python train.py --n_head=4 --head_dim=64 --vocab_size=8192 --qk_norm=false --attn_scale=0.125 --init_std_qkv=0.0312 --beta2=0.99 --schedule="wsd" --batch_tokens=32768 --seq_len=512 --doc_mask=true --steps=4108 --dataset="wikipedia_en"
Each number is 500 + 25 x the weight over its row's rms, rounded and kept within 0 to 999. Layers, rows and columns count from 0. Numbers have three digits each. The size before them is the row's rms in percent of the matrix's.

# down: layer 2 MLP down (transposed), 896x224, rms 0.0963, rows 450-509, columns 112-223
# up: layer 2 MLP up, 896x224, rms 0.11, rows 451-510, columns 112-223
down450 102:542513508511500490456495455502541521479510523517469464515469510508482480420483484546525485503535488430498481532542523503481480489480478502523496513530486505514467503510469455513465500544469492509492519518522477491513482526506528518506498505466538490452512511464490549493476466552530467522477507499494513473460449541490493494479488495481
up451 109:519462484443502549482479500535498539506529495504529525450512472480503481520511540491476526503468479492501520509467509463563511529489497492465521532501520473475501448535508499527478476494495522518443506516495482484493515484521502530512513488485513525466559514542479531468496473456503537539518512505513486488482480497540494505481535470513
down451 106:546514547526495551516480487481477513515491445512478499500525515516534494482509497509511486489527478504535470493484487505527489463481503481498499505537483526510436479523496501503490504540500510504482500507536489505485559482486513480560477500478543472526492467501534488522471501540483494476502526519500492479492513478479493485480476559502
up452 094:470489548525500498489535502471527496510564527497501501469485522487482512524488484504513490473534527496484547492506505527503507557512480500494488526547489509495482474534500472479497495485501490507492505499549439463518512520521524507498493475543463528487511512507496466468421536572499472487524503472517477525506511532535488508539506522452
down452 102:498509523478501462480477490511483473526494563454507464524478487510484522472528523509426498509449483517496471481490498475530484495500469506489548511465495482499467497479480524479524495493486469511467500534489459529481453532545528545473498510522499474466528488466536463453515461506490454522473461489492528567541522469500506536501485509512
up453 096:478518479506508500521440518436470531525509497470476499513526532506469496529511507517517503538509523539500494469507558514543508523508505450538501487530500513490535539544512507494481471511449504493486488469455451522495513491522468527496478497486543487510502545504499462519458492503482492500509487474454575476504458523524556437478523457527
down453 096:503488500520523519513551499491544509517549509489489490492482475486531470497457552525472465498476500520470502532514509508490504530463485503486518480522496517470487500501453504488493463480497557551449538478534474458505499452469479487547510496501468490515502508467494493494504493516542515506520555521498452497534472507459475522446493530452
up454 107:494533498511534500471507557472477487500505497492513499484456497470505511538525496503481508512478485516445507521489495497480518509500502523518507480487506485488529525515504443472465552483501452500477483470512502522486515535501487501514499465475527504503469529406501531496580489477502500519502499460492548529502491536537490506495502517508
down454 112:435532535481483493486492496476533493473481571468506489476489497474517467516520520467504535503505477500437503533459518493496536474501488471479483551468526492514502494507496491545485495512469479490522480491552481521497499512522488471499501480485552514499512522480531504455531582545494482528487500501491522554543508516471511512500477508466
up455 097:462549498533461523496511502479551459524513541501484501495497533480479459509505533510507439555512468522536516520470516435467479517489538477502481484504480471484498500456547496448459480507492502492524469511494472492545486496477524504459520459497515475495489497526514513507488450520497505517483447445505463485494496490494492506492509494512
down455 106:518492471494510476501502530502528500506477515487455476507482492498492508519515493492518511493510495489495515501519547528543514518511485522456509512495500507523476482503464507498502475540499460475488499492487534543494479465499471505495515536493456510497506561513456521500487514552505485532458547542516494545523484532499494483518480521461
up456 101:468503444487518496514495491548529478497496551516491512474465492467483555483518536497496506502454497515534493533508486473524501485516526498490506491474518507475541534467511441517545519549539491476484498490529516494453513516513473485474451503470520475520539516506527484500484461484525580498524498506501472486463515547493475482523521540492
down456 103:474501509507507517519492482469572452501487499515481525499531542520497539481481503495534499511532496527488515503535456488532483473519511494536469490516493473510501526490452496505426521490556484491506514503542502483526515486554488494519480435504501520520493501517506463505495468459516493474490509504551564493497480507496506496500513493454
up457 104:460469546499521527513539492522523529485441523550510508505515487514497494505487465498491529530498479486558529538509507519505516520526480470515506563491476509514509458508483486474491540500497520524511479500492477493493522524515502514512428502457476548476531491525509521514461502463514496473501541510510496514488525505467514457495515537506
down457 107:525473510530475546506482507497548467505513509494513501527529526481498499523516517537511515504494477493534498512528531447498526526506510496502526491511507521536489452498529512504524534480493466503452497515520478493487495542484490531505519479494519556531493475493498518480468516460496509478498504486534515481522477503478494444506484504463
up458 096:551552500434508489471517475484480510494524494514509480501537514527498487483469516516519490514491510488461487482535543453493501503486448494518480490504467524484498521509532522455493513501490471483446498516507504512432449519523520518544476528473513449470518510444491448516498539507473483477526514534464526531466491488508509536463498506509
down458 098:506446488530495560517485498490532483533508504510474497501430486496500495497545482511517517499460451485519497489494486515505496453553515485501530490487536491500471509480492459473466534505495514507512525507514488552492537474500462473464459515544498534515486444515475498515507498476500500503504537465518546529523516476502514497483503515483
up459 113:508464531513526503561504479479495512508459543455499470509527480524521481515501474460497533474490500496538501485489465517533462451513498515494499530468488492472515508532440520470491503537521474507526520493513496492508483479507532513495525454490461491521475535473470485497490516476499525533504524528489507492538502550542482471524518472489
down459 118:483472510513514546506503519504530490538497502534515478469532509506504533536498492561536537498478485462498499550488461479487516468536482472504480550463504455511543489492526500498513527503474472512510498504504513500461538464499479484499479511523478477493488479468543477529502509484487501490464448509528469500500537553523479474495503464478
up460 094:515478521493485484487500409513523537516463522508528474526506493507490508531535529469508476511524500509487582488548486489505526504490491494510496456515500494487503517488571465547503506548511495497524522514502491492529525513560542479486472534472489502418480481466524474506452516538495505500490539500455488530505504505511533496456487515515
down460 092:454491499483492500504532545460510478480523450464532485532496481483499523483505498475474525508517513539491489484462516474454485472508470548461516512487480468451493490513525521529498499496475498524478510508493503504492530447475495486517477518475455543535488456460494488505498504457491506569513500555509448496422496506509516507519474548506
up461 106:496532503499507504513473501502480524511497510518493485480561519498485482528523504463538532524496491516482526477521471522505487535532490533546493528428491505550481467520494513454499458497497483472506510504505471479492472535465503480512475519474495552486505563507469516486474496468491498515507513503488486497493516514482537497512433468464
down461 103:495480482452498483487506507544487516529455485482467497488504514476506480483501471505516527510557492502481466530509525529494490474511504505553492473489527454509489477504503510501492475546522501487501510487494489554526503484465464462506507488485534532505484484506514503523545506473489516477524495499520508503436448497526541513509489514498
up462 096:464554524534476503532486487533503553498479527497477509489538497504453495504457507481500493484493504491538502438507485481516529492544498501524518507503503477538475453514500523493484522516443486514519545527511527555500462554519483492499523465516522488520524492488498491474471509482467561499515461521452534488525511533492497542456494453496
down462 103:541508479484496500507492502480516494495503472473497509528519510487526466480469514540478504490520507525499501459505505488479488521452536460487461483539538454495528518511496502495512489506475480488513524488495500556480499537561547515484496508496509487526486490505526539468501497430506484527491481495501484524519436507535474541535487429465
up463 104:523479465471493493511486475505459503535490522529482496530515502495485513498480578520486490481509506489453514506496510458499502493480488517489515469494459507504475484516509508517496550451521512446488481491537474500462506474432511427523510473491484523481484515560497518515498508509507490494439497461482490509488475460495501552478466508530
down463 096:486497492541471502506494503475541531502523514424495466484464500510494512515486486465527549525485462502534522480512490499477517511508491523485513505519487445494489528510466531527528518568532485529495527514482531536524487505511450526471474475517503491532525521493486499478516507462474481495543485497478472505512503496482445464502507508497
up464 098:497480534478536520496491491492541541499528509476497461504520528473478512516497511526511490475475524492522496518489526495485498511470522536491467506532516515533527492474522531501523520479553538478520411519519466496497526508510499516485527507500546497468484541520518448455503499478479522448542474496500508459499520445506485563517508501480
down464 098:492496462488494540474502545506501503535465506532512492533453486494489497503460517454484490577494520491462490499442502475498506524492539492514545505513456513455498494550500482502492477545481477516504516457490506496453484509490501508553549505552484523484472500535504534517494450516522512496472490505546504483501499514519531491500474539499
up465 098:498471528540483490516515480472538556481493510521470455496520485477518507450522523470519488502516475498499455504498458499534485440500494467527522483535510502511528523519483497460498538517534515536476487494514509463506472503485450498567548491509544521545531503489501532410512475465461492517540499507496458510513463516481481516523521510502
down465 100:461476470484470457527555471485517511497496520496474502468486512549487536503528497501504487483502484525481505505482483450506511482502493545516434469535502525537499518458497446490517488521464529512519518517532492523464480481462502519532498510491463482531515480506480468525497515528492503505484559519473503473533498496535518527492503502512
up466 114:515485508514486513468455487504507500512552516529479506514483511486502496490474467492486509473499497459489466514505501479492474544536506494490490502512543515521514530495476520462542486519513501461444456504474501534512454508511513508541481493491499475524483485516529472470499529436499489458494512494467550522510500491495506481507474499501
down466 114:539509483514492462502480483531526498530462528506532481480513482501510524501528489523482473511554484487552481454471533491479467514511491541471456565486494507511505505471497504525534499467483495537476499486482510524491449528513481546551493521502454494538500438495499461489498512471490446474489490496476527502494510507483479562493509468529
up467 101:505500469515526504450508466477511495508486516469461493460526488478487489449510508521521500499519490508465499490494489518475444490498537498505505508482479584527499503498502494489508502512462511515532479502471488542490514495491505492504535468524499524502479479502467541506464498519516490477508491498513491530514494485466470487464493526522
down467 103:545501521519520453533515521495481527506524485544519490476486495505530502509480541542505467524500575487491515500508455502497488517479519508532489521527550469507536516479483485454463530471511478488506508555538517503516520495495486480474489525501463459497483534523518516502561519504505459495490533520518517531497469504489540472525485489482
up468 109:486517529508490516456520469471517502516491493511455498477505524445499536485519493493511514517495507508505493498526514504516526472479503512480495484530493522489511481476498509500501498528462451524497502427497510518490503503497511488504518514504494533505471522537504519502489488467543517527530470495503552534499460480513504436442500484464
down468 103:482486495464483479488544490545506493498515512491449434483454472504530521549479546538545502462492472513486496492499501532491497504489490536479555490451505491494509459478535476526448481515492496516497459527525496515515480523491482477514470509464481540471522499496459489495479479510515492552470486483485488505525473443450465500497493496504
up469 091:471495505525524486477482519500536466475565457525526544471476513514478493509493499480503499532505507479530480526519498476538494507447541517503530485526523505517514490458478499481508487488529510498500523505481517468507500494484492475494490500500526475472513519526531466513500500447496522495494491492510441572511510466529494466514486498497
down469 095:504505523568494533484506518471463509491512498538509483516498411497480509499504544496512454486533497506481485459512456539469492489529455505497473489518499503501485503496534486551505514510468472487540528540494512487483498488460509501449509484500476489491504480501515524489485484474500491446452514524460515486494495489479526533496521475486
up470 099:497515483514488470464516494510509515551513557476538474499496518493490537547472491483462525501532493478528518488519477500497492513513481551497496466503513557519490497474534551486542462491497454520463506464493483504498510514528495548519536470483458440474479500467513493535494497493501504510440523484534526537497502520512508521541518480470
down470 095:492497538497482516490495498470473547496517489525495538507509486472467505490440466451486492504497499517495504490505488543516442483557490524487461489487458464574482514498566507496507528504506493473526461503475472482496477547470509515497484502550521537529526519514526522502499485484511484502521520477477556480496522504512471505535534548487
up471 107:521469503492520526473507509498504504468511508511475525537488501504491498539511540528506520500500512499481532488484495483491478482511522481514475479509473509506509489505485491508599477529528457461455523503477476491535505568508480479478525505497521495488461459473488526515514466500468491437520499520521475528512518474508506469500484494480
down471 105:501508501498510492499458493481499498509510465491497516506506471534486478477467503528492516491482504491499497511536471485492489461468448475523576481522503497469546515492532494516470511499485511529505496475535518549482478471481530526524519512492496523441546487525494469514495523522512518524500530478509518531506470562473521481495487533487
up472 095:516441510498497509489477429502520503511523483434476498476509519475517491514524493526555507503510542481484525481539526472493501476497507540541530500464518480523509508443496536441510472493512517514460525519530530521465513494489450498494498517490520483526495514505489520534443466470481513473525481489459497477510472518449459482488496507476
down472 088:496495504517506541508533532491505524490487507532475521536488512518463516506501477499430490446454487492510494504440541494515501540530523496477480490491487556480518511530534458494481525474503531519512506502496484513511483493503568483480491476497463498484473458474509516485547497480461499460521560489510510514472504522569503497522534486538
up473 101:522465499509523430508514474510498502516503494494533470529499481493491543451514500508501464484502496476548550487510500474502514497507469479515567483535550520497511491462498509482490479472487502506555500489509476495464519458483502463564524480529492523502460502506503478472498534510535526502548488521477496540532507519523506545489540518484
down473 098:547468465566500480489491471513455492497490473460520479506482518466528491467512492514504469500489487484474482544510468465497478486505496520469488518514521498472497551463460494507512465467511515532498486490512508532477550482518522517532490539498474488454546518498512478479548508456484564491479496495475505518477503514506462468472506479512
up474 106:509505499540543503527483533486476450511507519452480557505466462500528451515483523513503506497486504524486494479538526457508514493488495491503498508491486493496477538519518545483494523437465496543535531486487502529496495523504468532484494513481497476475485490498482503543478503493584524492516493462474503462495456491483559496507459522510
down474 096:509486488516479521481489489523523505490486511528505495465449475519510460503502537488492495467544495502502530512468513543510492541507527492482499498542489473484450511441479461502478484544467500490493469414477490477488546511481526519518429472503510483470488521477512475491506477525463488528485544516502468465505504483532531482515474501483
up475 096:531545457497481522513546507463502512535484500472484467476490551485514499505498547524516504516511467496483466477477513535488508525485483470538475477506515494528504567495472525514481488507491517460452502477454530512512479513510478467509506509490508523515465529477511482486493487505537461486509476511511522483543501518521507509486532527519
down475 097:505449490499546494545485516493542502493462456493517558476512501484531488483473494490463528475472542496491501450538504493454530520531553533489481555499498517505531485510523465476510513466472566467504484530501463503508525486476485555474514485518505491502482463505474536506501505503516491488474529494473507489492497521494495508525502482471
up476 093:489530515500500499548442526517511487533544479519491498534485523508540495533500480491528500484515512507490488484488552512486513505503472517474520526541520431503524472501531461523483459487499486491485572499536513530481523519467482523534520503523514466497487505469482532514508519488509481534509503477481469511478518477533521512519486560497
down476 097:531479490515450489476513486503515476502495512484508537468526524535475471493503502485470537520463512493473558524557487479529493494494461514511540486459512530528512498432516524514523500466481498484490512498467527477477504494492501459467493484461474516492502491527497479492510509525517509468503505489526497455495483494494478509476504507507
up477 116:446499505483496516510535559529483494521525498510543487503457528480524484520486504528466490492508511507541477514492503493553506462492522514518495479493518520528527475464476465505533510483452464492485504467500501487494536492547472471513488519516522525511536486511515556500549529454530484524542504479517564568508519429471538461536499467503
down477 102:508486473436507484523470490538482517511494477526526483481465524485494476468534504522494540454477487468501480544520502472479503502494495532505466495524528538504517497450515442464509484463500480488465479505481502507464534489558480563531474521521506492491493525513525503521498512501493474483450419483512501509506513483475491477530480504527
up478 113:483500477496448531470505519497512528459526508468521492484460467521542474512534509519467474487480486486479505501505507470480556512517472474473472472562499484504483535467559547507536502457512477528494511500506478524488492447472512526487524545500501486489510531502465513458489512412484527499499516454486530480502485504493495534495529488509
down478 109:471529501495486490492505484460506514475503462500473493539489474505542505517451533498489564432523472497487486536507516519486518480492542487522539479494495480520498499531506487507481485526508511483469502487510464510465526520451524528516490500494499489468490520514502536557500461483481491506486487461494487483477499532500521476507469463453
up479 106:473472540493500485461508534518484493506525499516502489476528470501482488479529488517518509510486488528498476514514494514543485497489481448521513545456483490478510455525443510503506522479521519543540505531503521512473513479480469537520531512487504534465510477536509539506493505500496447519491551494512528521516507496517499524506476502543
down479 110:528513430494501492485469496549481490482520503496478509495490482476521490523498520495524508511496518513485501536503486537509465473486482498498492538508531465478508492491485545481492510512504523516498457471515526487513533543523460549541512501499482465494516452539548492547534459523489481549492455452516471529554503506529511465487494515489
up480 097:521505501505498528457535526475487523485459526518468517511520496478522482539503502514542471522499480479523456472477532503497520511503511503473480492520518541518512493471482526481490495483506500458501496462478496487485494482543488504477495454481473501465485493486528513458481456495453502483510472503478478497470547564476523521495543489512
down480 095:502501460515530477526471444534499512518525468473523481551488457547517508501446491484498471458508481489515502477516491483514487466476490497460472489512469512534476497482504464496511510488462550530526444489496488492514482522527502533461493549472494486497512484508451484544505486523503504518533455493549539476490511510531477498503490468547
up481 102:519444535462511527483495474484464512524502490521510503518461508505468478509543504453498498487526514461432500496480502519461529492512525481468439520419476533485562508511521519501565465512528480503510531471556534520525494563498516465480542488472515500511466527447476507491498470527563536522486524471499479495504490469515485470447471475498
down481 096:546536522505531522511508480514503523493469536534510514515522521458538475471490498533555526540483525508518487525499508453487502480452494496474539471560520470505490459512487476501491464499466478483528483508490479503492497501473470501470518517524476508505495463501510464518513500508501470476503505480480487506458551519489483552471469530539
up482 101:480485506524500491496477461487548526520491500516465501519497519507491500486511483506502495492501503471533521505468504496499501456485490502491520459517522485507488496460532501494502522485554515463485518455510420554497461538547543511507463484493523446465485507457484513489473478478439493478539484507473523500523490504516508467495500513470
down482 097:479497508540502513521525473518545467529510455495521467476528457545493513493488466541523461518518523509492482452504474495500495535504515480473455516500441518474510500562483529541488479531507495507520521512507544493500498488492459459492502525498527512469461475526460520529502495526524489539492512493568487491502510506547483472507489499517
up483 111:497477496517560509541472483502513500532516507488466447492428501464472440470498538555498464495497496526538470479474526535505506533498504513468489487455493451568497480508490515504454523493491486486499490518476477495490471457510510525494520490557476491464503516527503506516472491517532458481478520478507480530526490472496490462516503457519
down483 109:497504528508498497546480540473475482468478456488507511516508481568534516454515469547502513536527497462477508499509510490485528490553539461530493493499488488468519486516523518488526498503499491501531491506548481510534498487463511479475465498467512506518470479568523498497520544540481518480516507487540469540492472558490525533517486517522
up484 100:464527510479479479479511524466562531476539490488538486527507444495514493462450481502492525563474484485493506513505521471493545503497486460467500463505497487508479518491482504507511473485487508548508510549478468489504536511513509502521511519521502507493489482469472535513516487480470478472515455507491482511509501501483505506510487482527
down484 090:542518470493508507458491455519471536486481506510498502472495540465462517493485498489484530460539514488529470474543484527490457432493510471540495485493518511533507516476472481469468486496541494423492493502470516491527467494526470512510466458492500481464493501559501522486483538505513497489483550511521492479486539518502497501517524498482
up485 119:516525490500463537479499478507459472510502490477462510488499501509454491467503467479520501458526480512546493503484480469472483528503497523445499492500500437510447504496486517512508515491516505467519483548508504493495511515477472490464542463569536524441471506531511506484488503541526483492531469498512523504495505469532475535532504493508
down485 103:485534547526504477449464456516480509535507493540512510510501471478466504490501506517506501532562472525499508467521513514544491519500476473505466508487523524470528513486494522466489506463477473547519527517460498530425481492515558526468506521483475530502486458501495514522498498528475500518484495462522491476490469495522516492480523508480
up486 091:499517483523543494488515460496484464539537521513462518506527518495541504564523486517495483507542521520503501524478513475513485486493484482543497490512508515513457503497513516502466545475521488449449547482496552502512478510507485501497488483512481516515528468490469499519471527502485505501512506485538498482511500459482539497547490467462
down486 091:512498508498504520495535480476529537464474476485507500512459473535510509483498507509469569476531510515505526490473532517489494453452500507503530452453509471515532538484497464516532517497492563482508475509495536465471499485452510505501497498475518492468495508493513505489527528492496522518481569497435490519500500495520486454471504525487
up487 101:479485515491490481510496502535537540498492519527489500519468510465497510495543490480484495445480464535535527432458497494517512481523498501514517459441502505510535485501530502478478473527475504462496485499533481458513491541482507468555489504493515490524475471520529504460489511473461496496516431510452503489493550442521501516473481477524
down487 097:488443488510505485491522478469466544478527541507503531522486449489517465497551528516485516484495486500473483532495522516452490535532476537522473514495469477500497496527462490522517530516517485524523526492498486466487523507496493538529516501510503491531498503551541496519466502513509485535472523553489539493494550478489535449475480481504
up488 104:497495518468505510504483517507530448528504527510490468467476444497531518534513480491519463542519517533528488538500523491515492479524497500509471520529501478491492505456478498474509502446525501490493488486458487470497543530510487492487518444492440524484530514498486459505500518508532474534496510526463542503503501498485504481534477547469
down488 111:527470526507488445509452493490526504527452540501508485511490497505496503530499546465501478485503467562520497515497504503446489512517509495463511487505495524510572506504518543495475515488510499500455482495462459491498528487511498529469522523484450479458495486481505483514495454522497506518526520547491500476535514526494505476525503532511
up489 098:480490521525466487483487493492526497509526490538512561479523437504535494513500497531477514502483497480531475526501544531497511518523499510497531522511516496448499490508517479459517524485525476499491499507516500503512519485456481499542465506465445466528564532507502508468534485478485543487503472532541492507526498487533506505458513537503
down489 105:482501514467524525535471528476469494518480450481501475481525467501497531494481490535490522524500471498454529504500462511477481519448483504514494477523496556532478509489494480500468450503521530560504498517519531513470532487455486542498491487496521499492459487518480486473486552530528502508493461487557516513496500500491561502509515520510
up490 096:494485542475518487506513512521524497544565487498484500543451525484490559504473470504475481515505504507537553507490480525519495492467530514498470507486524502516530477500503510495501519505520503504534483461496443457504463508512492514484505466541485485455477493519525458482476491497496465436484481493502554488476517478472552501498496527541
down490 098:450468518520494526471446525484523506488472462489512514448477541515558501493522531520480514528502516470480504487492504511536531474459483525470529481519476534512510499455486488481496485491455536511510516468486498541519495488501479464483472487477493549568488480515494479488535538555511479537502545523527475536508473531509511498448489504511
up491 107:489519507505530501543533502481551518483484518496552462453482492499487538473551510476502517507504507500443484498520501509537514518472545486440495483502466478467488514469481537526472502494534495532516489539531529512482471483516522477547486536519501508494477498475549433516496539496494503503477491458446471493484478554461524487517461512508
down491 098:539502463509518498491477557473471478530516484478509538469460462498518515524513525515478551475521539505501477545496492519479495520461482484500489495494460499498519463520525499552484492485479525524450523503462516478491486547454507520487465514485528502504513543538478529507510476557530519527498505490486496462523473495516503510497471544465
up492 094:478502479461523502485497514485502512521485504510507529496494508516493511462507480477506514505503550558500496471476545479492484496527489520507494518437501463535538559468520548502505502510529465493542466464500523491487492470485496449494496505481421508484582519503480479462501505516512554566485482507487470524455495491480518463494492492489
down492 098:502503506479479532526464510512509463509513526472509539517486520470546480495536487479537503485533504454475527461457551503469538462492495472489519460463518474494527490478491511496482480561502477516494517485484506490520439528491445479491511480498498510457520498486500508500490486514492506471496477504487478516520500484530497502527521522512
up493 107:570484480543539489522501467491516474533503539505472488536517486494499474513498491470495497531518528492515480488493490542494465478499460512502493542492483502522465489481505520516481486541480451459489523483487543494474505488481522504452553556473487508503501481503484549488542501499506479502496484501525526506438508474526499536501491537480
down493 106:490465513442491492478479509487516511530489473472508516480494525519478445501500489495534482501472521534474498480486545468494515513485493490458468534490503453507568489507426497506433523483529515463538474520499539516479507474509497489529509492505489486503487540515471501461500498519484516447465522484506517510497546485526487509474501539495
up494 102:460488516483474505504510491491487497499501483498523495478501515523524483472505521542454544478500476516498510499475512481498474532468483452460493494553545526556499513532498498479479487509500502483532501522481452477489497543492446543521546481507533507511544460523544526498538508488488533465532460550433553487533499525521519499516495488496
down494 094:480541521486496531488459485534457539520483516507521519475532476467474483556476534470498505507527479556479564505473539518482531459518522482524463477506515481505482520500522498547520498514495523498473465521498514497476513519490576487474513558516474476502547531550498489462480497527504503514442513478489459469470515489547513496516518509493
up495 101:525517483472529515531488501525550458507527506518476466518470510452464506520497508414532485497507508515488526532502524520515459457519477496480488533514492518505491493488472503492484478522515457510503430466484449494528525497517495501534500485512456472532484499519446490494565511517523519475547558512523544514548525516484520505508503477495
down495 104:504491459512480461507468493492475489504489478518513509461524485497474447512513486509491472532510555527510516498497484514517490515556512504484502545520502496483538480517533478511505450480507479498464570494493488534482523509500475555546482503495512472503545525501552527532441505538529495518459460515487497474498512495530516516507521487519
up496 098:476538444505460521451527546520468505491478506452493503507470521485564493506494494495491497485537465516475504510461461491485521505461508503479512480502499485472513519504511520483500480478479451477473504462521493518506495523502473502468474571480486500478482472479492540505516537500511485505523458482422478527433481488513502480508482485508
down496 094:541462475501516468503491459484497537522485505557509488531481501505472495479462471491525533507515497479509446515478539470476514462511441489499443530517501498504463463469502456547486471489507498521516500516488454491463496452505492466507511526504477486480521534526483487475497540480504504478523478482519501492500485490507493499490468507516
up497 100:468514525505452518488504497525489440517514478496525483497513519541486490464499470506503488490477479449490486496434483515519505461475468530503508478492497457504547463511528509508473504512519488532548492514484495509480509505478466481496505504511520499504561491488464527511504496548470520492518502479447492502451491480477478532478483483486
down497 102:531499488528498471506456518494499501501499555488509533508499499531495481494507551539536494497498532507565514501498496514495505477481536470492466520532524524481545510491498526493506493501494499512523506542512481511496496480482490490478492528494499457489472508520469468467494517488506528504495496522448520488511464484487517532485497512495
up498 103:536505512520494457482522483511476556520515507512504485501495499520508516509498503510492535483502480531524462487523516499514503467507521501528562498495509446524491499449489493514446516482479484463474524465504495490488531493543540513499516518501536489470520531511520508455527482462494515503506502469491503510489472521490509467500496529528
down498 099:474475521481521507492460524487527488465506504453482482463471560531507512508506502505489465525471500494467508500491536484518523454476505521519474500489508468497460503476558455516528498530466497538547479549485519499505502491457523528517508465502509533496482493479432481484504495538553491513504455547515481472491491502485528471511501479470
up499 096:492510479506523526507513494485492499497485533464488472528514495540484505525506496520493489544446520497477431552496442509497467509474517537510502500485500500538481489487515456495515446493472490474517452534515488487476511511496525499518457554519528515505488483489496515502500466480486477510528488492531498493497461536483492498467464505528
down499 102:492493534503505520500510500509481471472477469485523521509509533518492483525505487502459542506487506499522515490467513530481502489498501513517520490534476501498484547505468509497525534523524503486512474446531543500519480492464481453510501476504524476505490529473471492492451489496489503518482492491458478513500471465529478496514536517546
up500 096:484474566482481496513516463496484467503511529517534533476502512509529464528495469489506506512538493511550493462513492517486531504485458509446497534509533481495528476477468515518520478487545470508515482521504523525473494474462482516528468530505504500460535511486475490459506536477497482485501521551493484506534496459481505444497438489497
down500 095:490479500498467524495503496509496510502470521489530545515531516518487549461504492534477488528492498522512485502500532497550523516544510534483503510503498496516485515501476487524496503484502513514463509481478537485453502493485492511519445443543486465554474451483543489507541509486551494504497489486486509493433523474528530523533535504511
up501 091:475503475543523493495517480529455450468519490502500473523492467545535524436492475509508528496454544497488578508518507528492489512465483491535517467525467487556481499509479533504463470504514480485478541447531508483463444511493537484429504496498515460498472548502468477507499488484501513507535470515532496544508510481508499513484489489523
down501 091:480503455534522484494470497487483550513493507525496498496515504488485486484499565508515474492478449515501475527485510485518489529518504488474472499461525530441523455532530539476504511499515511521513522526524466521549505484486458519489522445484519528528572476473519492471481519504539509536504457480466485462503514534528502466572459459493
up502 090:493475522503492525493548503511458484466499500474447508526514507419474468523484512496490479515507504498486469472534487501509524494508507508480489496505495470484508537457481516542481482497487527506473471477512472526503476520466487506497515493503509494526506489480451465516487526469522489492522565447506534549493466509514491463509525527501
down502 092:494480482461461522510495468519534526542510562507501494494526498531476485500505538498456493528503463485498492481473538457437494470514463493465492510477491533499468529518541490487538568485509493495482478473520509497504500472454487497523477489497479549485522530503505485452515536501464473535502494547476504520513479512497466482519490497449
up503 095:471495527502496462478509542504515521467488497486493505485475509464524463498478497500517519491515493484522556487512441497509482501508516491496494465470525504496505476446531504499512526487484510467523483554534519532483492490468496515518500508532528491514504520514446455483476484462442437530480437518464510500491525505475504514527474525545
down503 099:470473486502463489498458483517502503440510503487480507533553485495468538494517461520443473487473497524465530479459500516530487494495566480503500515494502494512501477494473501483520483488501461520478557454499518510519488489533535516560483533509499458505487498463540472507501483548492520479450538491529509484544487516540537514493455518497
up504 107:512457498502477485524509472498511501515474513537517510503522513529519471470497511490528478470455486511548504470515510516515525483492450492518560491521494480499549521497493488484518517520484483474483465453494527511510520488537505484492504509507523529475531503521500544514514572501517490508494532525504469513561495487461527507502535488522
down504 108:546492499517502547479483507469467503516467479502531527488484465528476505480491513496510554491502513502495485516507507553503509538499485528528494524552478486485512492462520476421505499482507535447496466506510473513498518516497512496495508539489487499531508488513516499565487527522502494441437503476513522497523497451543526508499501507499
up505 097:459497476512524507507483506479481517540548520502508518495500497518489469491520548505533517522503487522530466562499537474509554508481503519502532491512542511490516511517484476482540505481520530502475481511481520517533507488502497503495516511473465480536509516452538496481492500512477531472457519498468488484525434534505456504513536466481
down505 086:504489486523461492514503504493493476475541450505471519498477497536485485471503481497501546488495548522514519464500500500478421440530501458492468507518484528499478488474491468510440490515486496482519503475463499499512478493493492471467485481515517486495524517502488467459514514477527480473510444515495493520443574497499511485507481528478
up506 101:468514468485501496504544504499458459491500527503511512473455481488515470471509485482482510494487480540538491524538477485511515510499477471499529528505469517480434535475475474505516507526466450551493519469543494515478526510508499480502451528485520495460505533495489475483525509496493441537457511491513514529491503475528486488535525457496
down506 095:516503499478505475505481493461500535505500484497504463498525502478497446491492527494504510516518498489486522511503503495530498497496450503482530521512505513521466474530512489480495505499533499500556511536493472481521518520484504519504528475535472511504506442510506528510514487519529481505494496476535517509416441494480469532532456486509
up507 097:483536503478484505513506524491486462513501522512527560476476475511489524501425482509528514539492497521468564508458545480496558520488477506505515446493515513513495502499515496509462474522466497514549481501495479463497519501484494467515499469496525529484502479478521511467511458557510507523492506495469484461489504441468474526494524516468
down507 106:514544407521470523495465494500458528494495536494487462520440490484493463488526490505565508479502484492473520497540510557484471485512463499501507539522555492520532514509525534497522519535502500490515499496506533471523490534520487518500465484494459441492515532493544517500471468569518510475494477485493529502511491482466484479482507466497
up508 101:496472519475458510497558520479524461532512533496512527524546493488507482547483538470457481529544484516515581501504516525523466468508461498465502519470522500455481477463517473518454503512522483474500497486458521465482493459470477514504521499520480478517500506476495458507483512476524513496489498520529474486513488501493475468529485472509
down508 100:511531547483493452516534500487520519525454456455457439498521557469491491536479515536532486484519501537502447551518516485548495516512497515493499520485501491537505460506506514527451442539489512463469499513496494488488509509480540477465508510517477466460501471521510541529490504536502497516483472485502497480526510498464469483514501505494
up509 094:482540500461505532529457514509498473497490539494493512484489464474494502522508486527531514545499519515461497487515494524467445474531471537482491500472497500451480512488511547486549519479506478556546525498540523477517510523588516541507497471479485589476493499494521468472505532508514536482474501477501506495518486507508535498499484497503
down509 100:485499481501520508493471496578458473463515538473534514535525528469523502462531487483497508470476508472535516540547525518496526490485496486483508474472520528542486508501480460533537513482511510496494502489504528466478471513524516510493506516483536492473498548502573512510508531509522501482493456483470518495485519514459476578489509440495
up510 116:481513489499446468461493527488499462514500528505526470506511532515532554485555547487476466498478499482507483471478465481483488477476526497474531477528514497478537511521490496525528527488460512476503483475463525497542509515510563474520504509484480491460495496500514491540495495530532497484450482495471526507550515505476527527495447522491